Part of a small language model's weights: vocabulary 8192, untied embeddings.
Each number is 50 + 12 x the weight over its row's rms, rounded and kept within 0 to 99. Layers, rows and columns count from 0. The size before them is the row's rms in percent of the matrix's.

# layer 8 MLP down (transposed), 768x192, rms 0.0904, rows 574-599, columns 64-127
098:48 39 21 62 46 58 50 43 32 39 47 43 41 78 48 57 64 53 43 50 47 49 53 52 55 46 59 63 54 56 60 64 40 63 64 43 63 61 39 65 49 54 50 73 54 54 60 49 68 43 35 29 45 42 38 32 42 45 47 53 65 56 57 57
089:56 54 60 40 50 24 54 56 35 48 70 65 55 46 44 52 44 37 52 56 51 57 47 62 50 27 53 51 53 70 47 53 49 37 42 63 14 49 41 54 51 30 28 49 27 64 46 54 51 39 50 54 45 59 36 35 39 43 66 53 43 57 44 59
122:48 61 57 40 53 49 34 53 37 58 65 50 46 43 60 43 55 58 48 59 37 43 44 56 60 59 73 39 49 57 43 43 45 41 41 64 93 34 61 50 56 65 56 65 62 54 53 54 41 64 00 33 50 51 61 47 65 47 59 52 54 61 50 35
094:52 40 59 41 36 59 58 60 61 36 33 52 57 31 48 55 41 36 36 49 37 48 48 75 44 58 61 21 53 39 39 51 55 50 42 48 17 56 46 47 47 53 40 32 37 30 66 49 40 33 78 50 66 23 58 55 40 43 71 72 50 37 33 53
147:42 58 55 48 41 45 43 58 52 44 63 59 44 31 39 51 69 45 54 31 41 44 40 52 61 54 52 38 51 73 69 48 49 35 60 39 60 47 47 40 53 42 50 50 48 61 44 68 50 51 43 48 58 32 30 49 25 52 45 58 56 36 32 62
104:47 19 45 57 66 31 36 39 50 26 59 52 51 56 61 26 28 49 61 39 39 53 34 51 60 46 74 45 51 61 27 37 54 54 68 55 35 42 52 43 49 65 53 60 56 39 23 64 50 54 54 57 43 42 45 38 33 46 56 55 45 67 41 34
109:49 28 43 59 64 53 61 60 50 52 51 37 55 63 44 53 44 27 36 50 65 51 56 51 53 56 36 69 71 46 21 36 44 50 60 62 81 54 60 52 43 42 57 42 52 45 56 46 65 32 88 59 43 60 60 64 43 41 33 38 42 32 59 30
111:41 60 42 57 54 46 53 46 60 29 55 49 62 60 49 47 19 47 59 52 78 45 47 37 58 45 57 53 70 44 26 63 46 44 36 50 64 55 35 49 63 72 53 42 52 36 62 33 48 53 58 43 61 43 55 67 36 53 21 53 42 62 42 57
095:53 38 29 47 39 55 65 63 54 44 39 66 41 57 26 26 74 43 62 24 54 46 68 55 69 58 59 44 39 34 53 43 47 69 63 45 63 46 61 47 23 40 47 24 23 59 66 52 52 46 59 63 35 35 56 64 36 58 55 37 65 41 58 45
111:31 46 53 53 36 33 43 51 51 34 35 42 43 57 47 56 51 54 48 27 69 37 58 64 48 52 39 40 57 48 68 29 62 46 61 46 79 54 30 57 33 55 51 68 57 49 68 35 22 74 52 38 46 58 47 54 45 71 45 52 61 38 38 31
097:60 65 49 52 54 47 55 45 47 39 42 56 50 25 67 57 73 55 51 45 46 47 58 41 46 40 37 81 51 47 53 43 39 22 34 60 41 75 51 54 48 57 32 65 56 56 41 46 48 27 36 52 64 70 53 41 39 31 50 55 27 60 57 63
095:55 51 65 43 42 43 48 36 64 51 50 45 63 57 47 53 64 39 28 11 49 46 53 49 44 59 50 36 56 34 37 65 37 30 71 55 49 61 49 21 42 60 42 34 26 37 46 56 50 64 65 56 44 43 62 43 60 39 34 65 38 53 79 65
087:46 68 37 56 44 59 74 39 59 57 44 25 50 52 58 48 53 54 58 26 40 41 55 47 32 65 43 78 61 74 53 50 25 50 66 53 62 38 36 62 42 46 57 50 70 43 43 61 30 41 46 44 36 55 39 28 67 60 64 62 53 46 23 56
094:25 63 45 19 49 40 69 53 44 56 56 67 61 52 63 40 47 65 41 51 72 47 58 55 41 52 53 42 65 32 51 64 45 59 47 48 60 31 28 59 48 35 48 40 50 44 46 51 49 52 24 60 57 35 51 27 42 36 73 50 57 41 46 46
108:72 38 42 44 53 34 47 68 46 57 34 47 44 58 60 34 41 62 75 49 36 39 41 59 52 45 74 55 46 48 74 43 43 44 43 32 39 68 45 37 60 55 52 51 33 42 31 71 63 56 38 54 51 51 49 57 80 42 61 52 50 57 26 48
094:66 51 53 45 41 49 53 50 24 46 69 42 60 36 64 45 63 37 43 36 52 30 45 45 44 52 59 58 46 46 52 39 49 40 55 57 51 41 47 62 60 38 27 54 40 68 61 42 20 59 58 49 53 49 53 55 35 53 65 32 53 47 33 78
095:57 47 40 39 79 44 57 31 40 52 61 42 53 52 29 51 56 34 46 33 47 62 62 43 41 58 79 65 52 42 47 38 54 42 38 49 58 45 56 50 69 62 59 45 70 48 38 23 29 68 51 37 52 81 64 69 56 52 55 39 50 62 32 38
106:62 58 48 38 28 76 38 52 32 47 62 67 39 54 43 64 57 41 46 53 67 36 38 76 76 51 40 48 52 62 55 50 66 35 53 50 40 65 45 48 31 14 58 44 57 61 39 70 56 67 55 47 39 65 39 40 60 54 42 48 54 41 63 63
104:60 58 44 57 45 58 57 59 30 58 45 54 58 38 43 51 45 56 34 67 53 52 43 51 44 59 35 73 42 38 55 60 50 51 51 64 30 58 60 40 59 55 68 70 66 51 90 47 45 43 58 54 38 34 28 33 65 39 60 28 44 37 45 39
089:45 41 57 48 45 42 66 53 30 49 41 50 30 64 58 51 63 41 72 57 40 43 53 59 59 54 41 53 52 50 40 59 53 73 71 49 09 53 65 21 27 56 51 42 41 56 45 63 28 53 72 38 59 59 33 53 51 54 40 67 42 52 41 38
113:55 63 50 52 54 49 43 58 67 41 36 58 50 66 57 39 58 57 44 43 42 73 56 48 36 58 63 36 45 46 47 38 69 40 53 58 51 62 41 63 36 49 50 34 70 40 49 63 57 52 71 36 70 30 60 40 68 62 65 75 49 34 58 30
108:56 63 40 50 40 55 52 62 46 35 69 59 25 19 65 61 33 45 55 62 47 45 42 53 58 63 53 48 69 58 36 64 55 43 56 30 46 57 55 54 55 31 49 52 61 49 58 50 39 48 52 42 71 45 38 59 49 45 41 22 15 48 55 40
091:50 65 49 27 31 49 57 64 61 53 38 67 47 48 55 46 59 49 63 58 38 61 36 52 67 47 64 46 40 71 37 63 57 51 59 52 47 40 39 39 50 39 18 80 33 36 42 52 58 54 75 49 45 27 22 72 62 43 49 45 54 45 53 47
097:58 58 45 65 59 51 64 49 24 47 63 76 41 49 30 58 56 50 46 38 57 45 49 42 62 44 49 45 52 56 55 64 58 19 44 54 83 66 36 50 41 35 42 54 60 65 41 46 47 46 26 29 43 62 44 36 43 47 54 60 50 62 54 58
093:69 50 36 55 30 43 53 47 45 44 65 32 22 46 36 42 67 55 41 28 64 45 55 79 47 37 69 78 42 50 60 47 56 68 47 48 32 55 49 55 50 50 54 52 44 56 64 45 70 56 44 29 54 59 45 53 50 66 59 49 46 59 33 62
115:40 71 59 55 68 62 64 39 35 64 59 29 39 47 44 72 68 44 55 37 66 50 34 41 59 37 48 74 40 60 59 47 32 53 49 55 53 69 61 77 60 32 44 50 44 55 29 45 67 44 30 43 47 57 35 46 44 64 41 53 64 66 74 67
# layer 8 MLP up, 768x192, rms 0.0888, rows 575-599, columns 64-127
098:51 40 35 51 40 58 40 47 46 42 48 62 56 65 67 29 62 65 45 50 54 70 70 42 59 40 45 54 65 47 27 79 53 58 25 64 44 40 72 37 50 66 40 41 64 33 58 30 43 68 38 59 55 53 54 39 71 57 43 48 53 50 50 36
133:50 62 53 48 59 45 52 33 69 53 44 53 66 84 65 46 39 25 49 54 68 53 61 52 69 67 32 67 62 41 32 37 43 53 59 35 63 30 56 40 36 48 48 45 52 46 52 59 30 39 62 51 60 59 56 55 54 46 33 42 51 36 70 45
097:53 43 39 54 69 51 55 67 43 62 53 58 41 68 31 49 73 37 69 39 33 35 62 60 39 48 48 62 35 19 48 41 61 54 47 43 53 63 54 43 67 59 47 43 75 33 42 68 62 40 29 56 57 47 39 69 64 63 40 44 45 59 58 56
108:42 51 53 51 40 54 50 55 50 40 41 58 41 50 46 57 61 52 57 47 41 46 39 39 51 59 45 50 53 65 56 55 50 46 43 73 74 71 45 60 53 41 49 45 76 41 47 55 82 31 00 47 59 39 43 39 46 55 32 53 58 50 34 46
111:53 39 46 62 56 60 34 50 66 60 28 34 58 65 49 43 41 61 54 59 71 82 51 69 49 57 64 53 36 55 56 58 46 46 50 34 57 73 49 53 43 42 47 33 52 73 69 50 43 44 45 35 58 43 52 71 40 61 34 42 45 48 66 39
099:40 29 43 42 53 57 48 37 58 62 56 17 52 55 25 68 48 60 68 48 59 41 63 47 46 65 35 53 36 27 30 25 59 66 37 51 57 39 47 51 50 45 48 35 55 54 54 54 59 45 37 57 25 70 66 58 41 66 55 59 41 48 51 46
106:46 64 33 54 38 46 44 44 35 55 29 46 72 67 28 47 49 52 59 36 64 14 46 59 50 79 64 64 42 38 25 60 54 76 28 74 58 56 43 61 48 22 48 52 40 31 45 52 38 34 47 65 47 54 59 53 56 69 47 69 38 28 66 40
100:50 66 54 56 46 53 38 56 74 42 46 53 56 45 59 44 53 81 30 45 61 40 41 43 57 61 47 51 58 40 53 69 72 54 40 79 60 48 49 48 59 48 67 45 63 65 53 43 43 47 48 44 46 42 45 51 73 38 51 57 62 61 51 46
109:49 43 59 50 49 64 58 68 50 66 61 69 41 83 47 51 63 69 42 50 57 39 46 65 51 71 37 35 52 29 38 52 51 64 49 48 56 44 55 51 28 66 51 62 53 66 48 58 50 48 46 45 47 72 77 38 51 48 46 47 58 45 39 63
103:48 56 55 35 55 67 48 46 48 81 35 65 67 45 35 49 45 56 48 81 42 57 34 49 50 52 59 43 53 64 29 40 31 78 27 60 59 36 51 51 57 42 46 58 39 32 55 74 56 68 51 63 40 55 49 36 41 65 49 25 30 25 82 39
095:50 39 51 50 59 67 53 54 49 67 43 47 47 68 48 39 45 55 41 72 40 59 54 57 19 46 61 23 48 40 49 38 68 72 25 38 51 46 66 72 63 52 41 48 59 60 62 69 27 35 34 61 43 51 63 32 36 58 63 29 57 39 56 25
095:47 64 40 64 58 32 28 35 64 50 41 45 55 42 23 55 35 53 61 53 58 48 39 42 37 46 42 51 53 53 48 42 44 55 41 35 65 27 44 68 40 60 68 38 51 45 48 63 53 28 36 61 61 62 59 40 31 77 40 70 34 52 62 40
091:63 40 58 52 49 44 56 48 61 32 49 45 31 61 35 53 54 67 61 69 49 41 48 58 58 59 30 56 52 53 46 24 48 33 51 44 58 55 59 37 43 49 53 50 35 65 55 44 56 60 50 45 59 70 57 68 54 47 48 38 62 30 42 64
114:50 51 42 60 57 63 42 62 65 70 53 51 50 53 70 58 56 39 59 45 60 66 74 26 37 47 39 48 52 47 52 77 46 61 51 48 63 38 55 81 53 50 38 49 44 49 48 47 63 69 36 43 55 48 37 45 40 72 37 29 54 34 47 47
094:47 53 23 68 76 73 58 60 57 67 52 69 47 57 30 34 47 70 54 67 45 33 47 59 48 50 40 59 58 62 59 46 67 46 65 42 56 30 69 48 34 46 55 31 35 49 43 60 65 62 63 63 36 48 66 49 43 56 68 47 25 57 59 41
095:48 53 47 47 51 52 22 49 65 71 30 41 22 53 38 68 53 47 60 73 34 36 51 33 25 60 35 50 54 56 60 36 47 48 47 37 48 40 46 42 48 48 39 61 46 51 71 64 66 36 43 49 32 58 40 23 61 58 56 40 47 47 52 36
101:55 36 51 52 48 32 49 50 64 48 40 40 43 53 29 47 58 62 50 67 56 49 48 50 51 59 37 66 42 49 29 39 70 65 33 77 61 48 67 44 31 65 57 52 32 32 44 62 51 36 62 57 46 74 62 71 52 51 35 57 32 58 78 50
105:70 40 70 48 60 61 20 56 70 46 58 44 46 49 57 50 49 52 49 48 56 43 68 82 37 56 41 55 61 51 59 46 50 49 53 34 50 45 63 60 38 37 60 30 53 36 61 47 38 66 35 71 24 63 43 61 50 69 49 37 42 53 68 51
095:74 69 69 46 72 46 39 45 41 32 59 52 45 43 36 41 46 53 58 40 60 52 44 55 52 51 41 44 35 55 34 43 56 65 42 47 52 55 44 74 57 48 45 52 47 52 71 48 63 52 41 76 46 67 67 43 39 50 28 24 45 59 52 36
116:51 49 49 50 52 35 59 54 57 49 44 45 61 45 43 71 31 67 52 53 70 68 55 64 41 31 43 47 65 60 45 41 57 60 43 38 55 47 36 78 66 21 67 47 51 52 63 41 63 44 37 45 58 49 39 69 49 44 39 42 34 55 34 46
108:54 05 60 49 62 81 47 53 71 59 42 56 53 66 46 59 51 62 62 53 54 60 73 61 49 55 37 32 59 64 55 51 53 32 54 52 62 53 46 40 41 58 58 59 65 63 48 43 52 63 43 51 17 46 46 76 53 40 61 31 48 38 48 32
093:62 50 41 39 62 40 45 67 70 54 52 57 43 72 43 72 53 27 75 63 37 48 57 55 62 56 20 60 56 44 39 35 44 50 54 38 50 36 47 51 57 40 54 55 50 40 36 65 37 74 51 69 22 66 51 56 51 76 44 42 57 46 46 59
096:59 32 56 40 39 42 48 59 77 52 37 30 51 44 56 66 43 50 62 59 44 51 46 64 46 55 53 46 39 35 41 51 51 75 56 36 53 29 60 35 63 52 53 36 28 37 58 63 42 74 59 68 53 38 53 73 41 60 29 28 35 24 65 41
096:59 35 35 56 35 48 49 32 65 59 33 62 65 72 37 81 52 32 51 54 59 47 50 39 58 50 43 51 63 58 62 28 65 64 43 44 71 69 60 42 62 72 55 43 40 49 54 66 46 23 49 44 61 56 33 34 48 51 54 64 39 35 71 40
124:67 41 61 41 66 41 27 52 68 57 43 61 40 84 49 43 41 54 57 49 46 34 56 63 21 58 56 53 63 50 49 26 55 60 47 32 57 44 39 60 45 35 35 48 51 53 59 50 49 54 36 42 44 41 44 57 31 62 65 40 30 42 44 39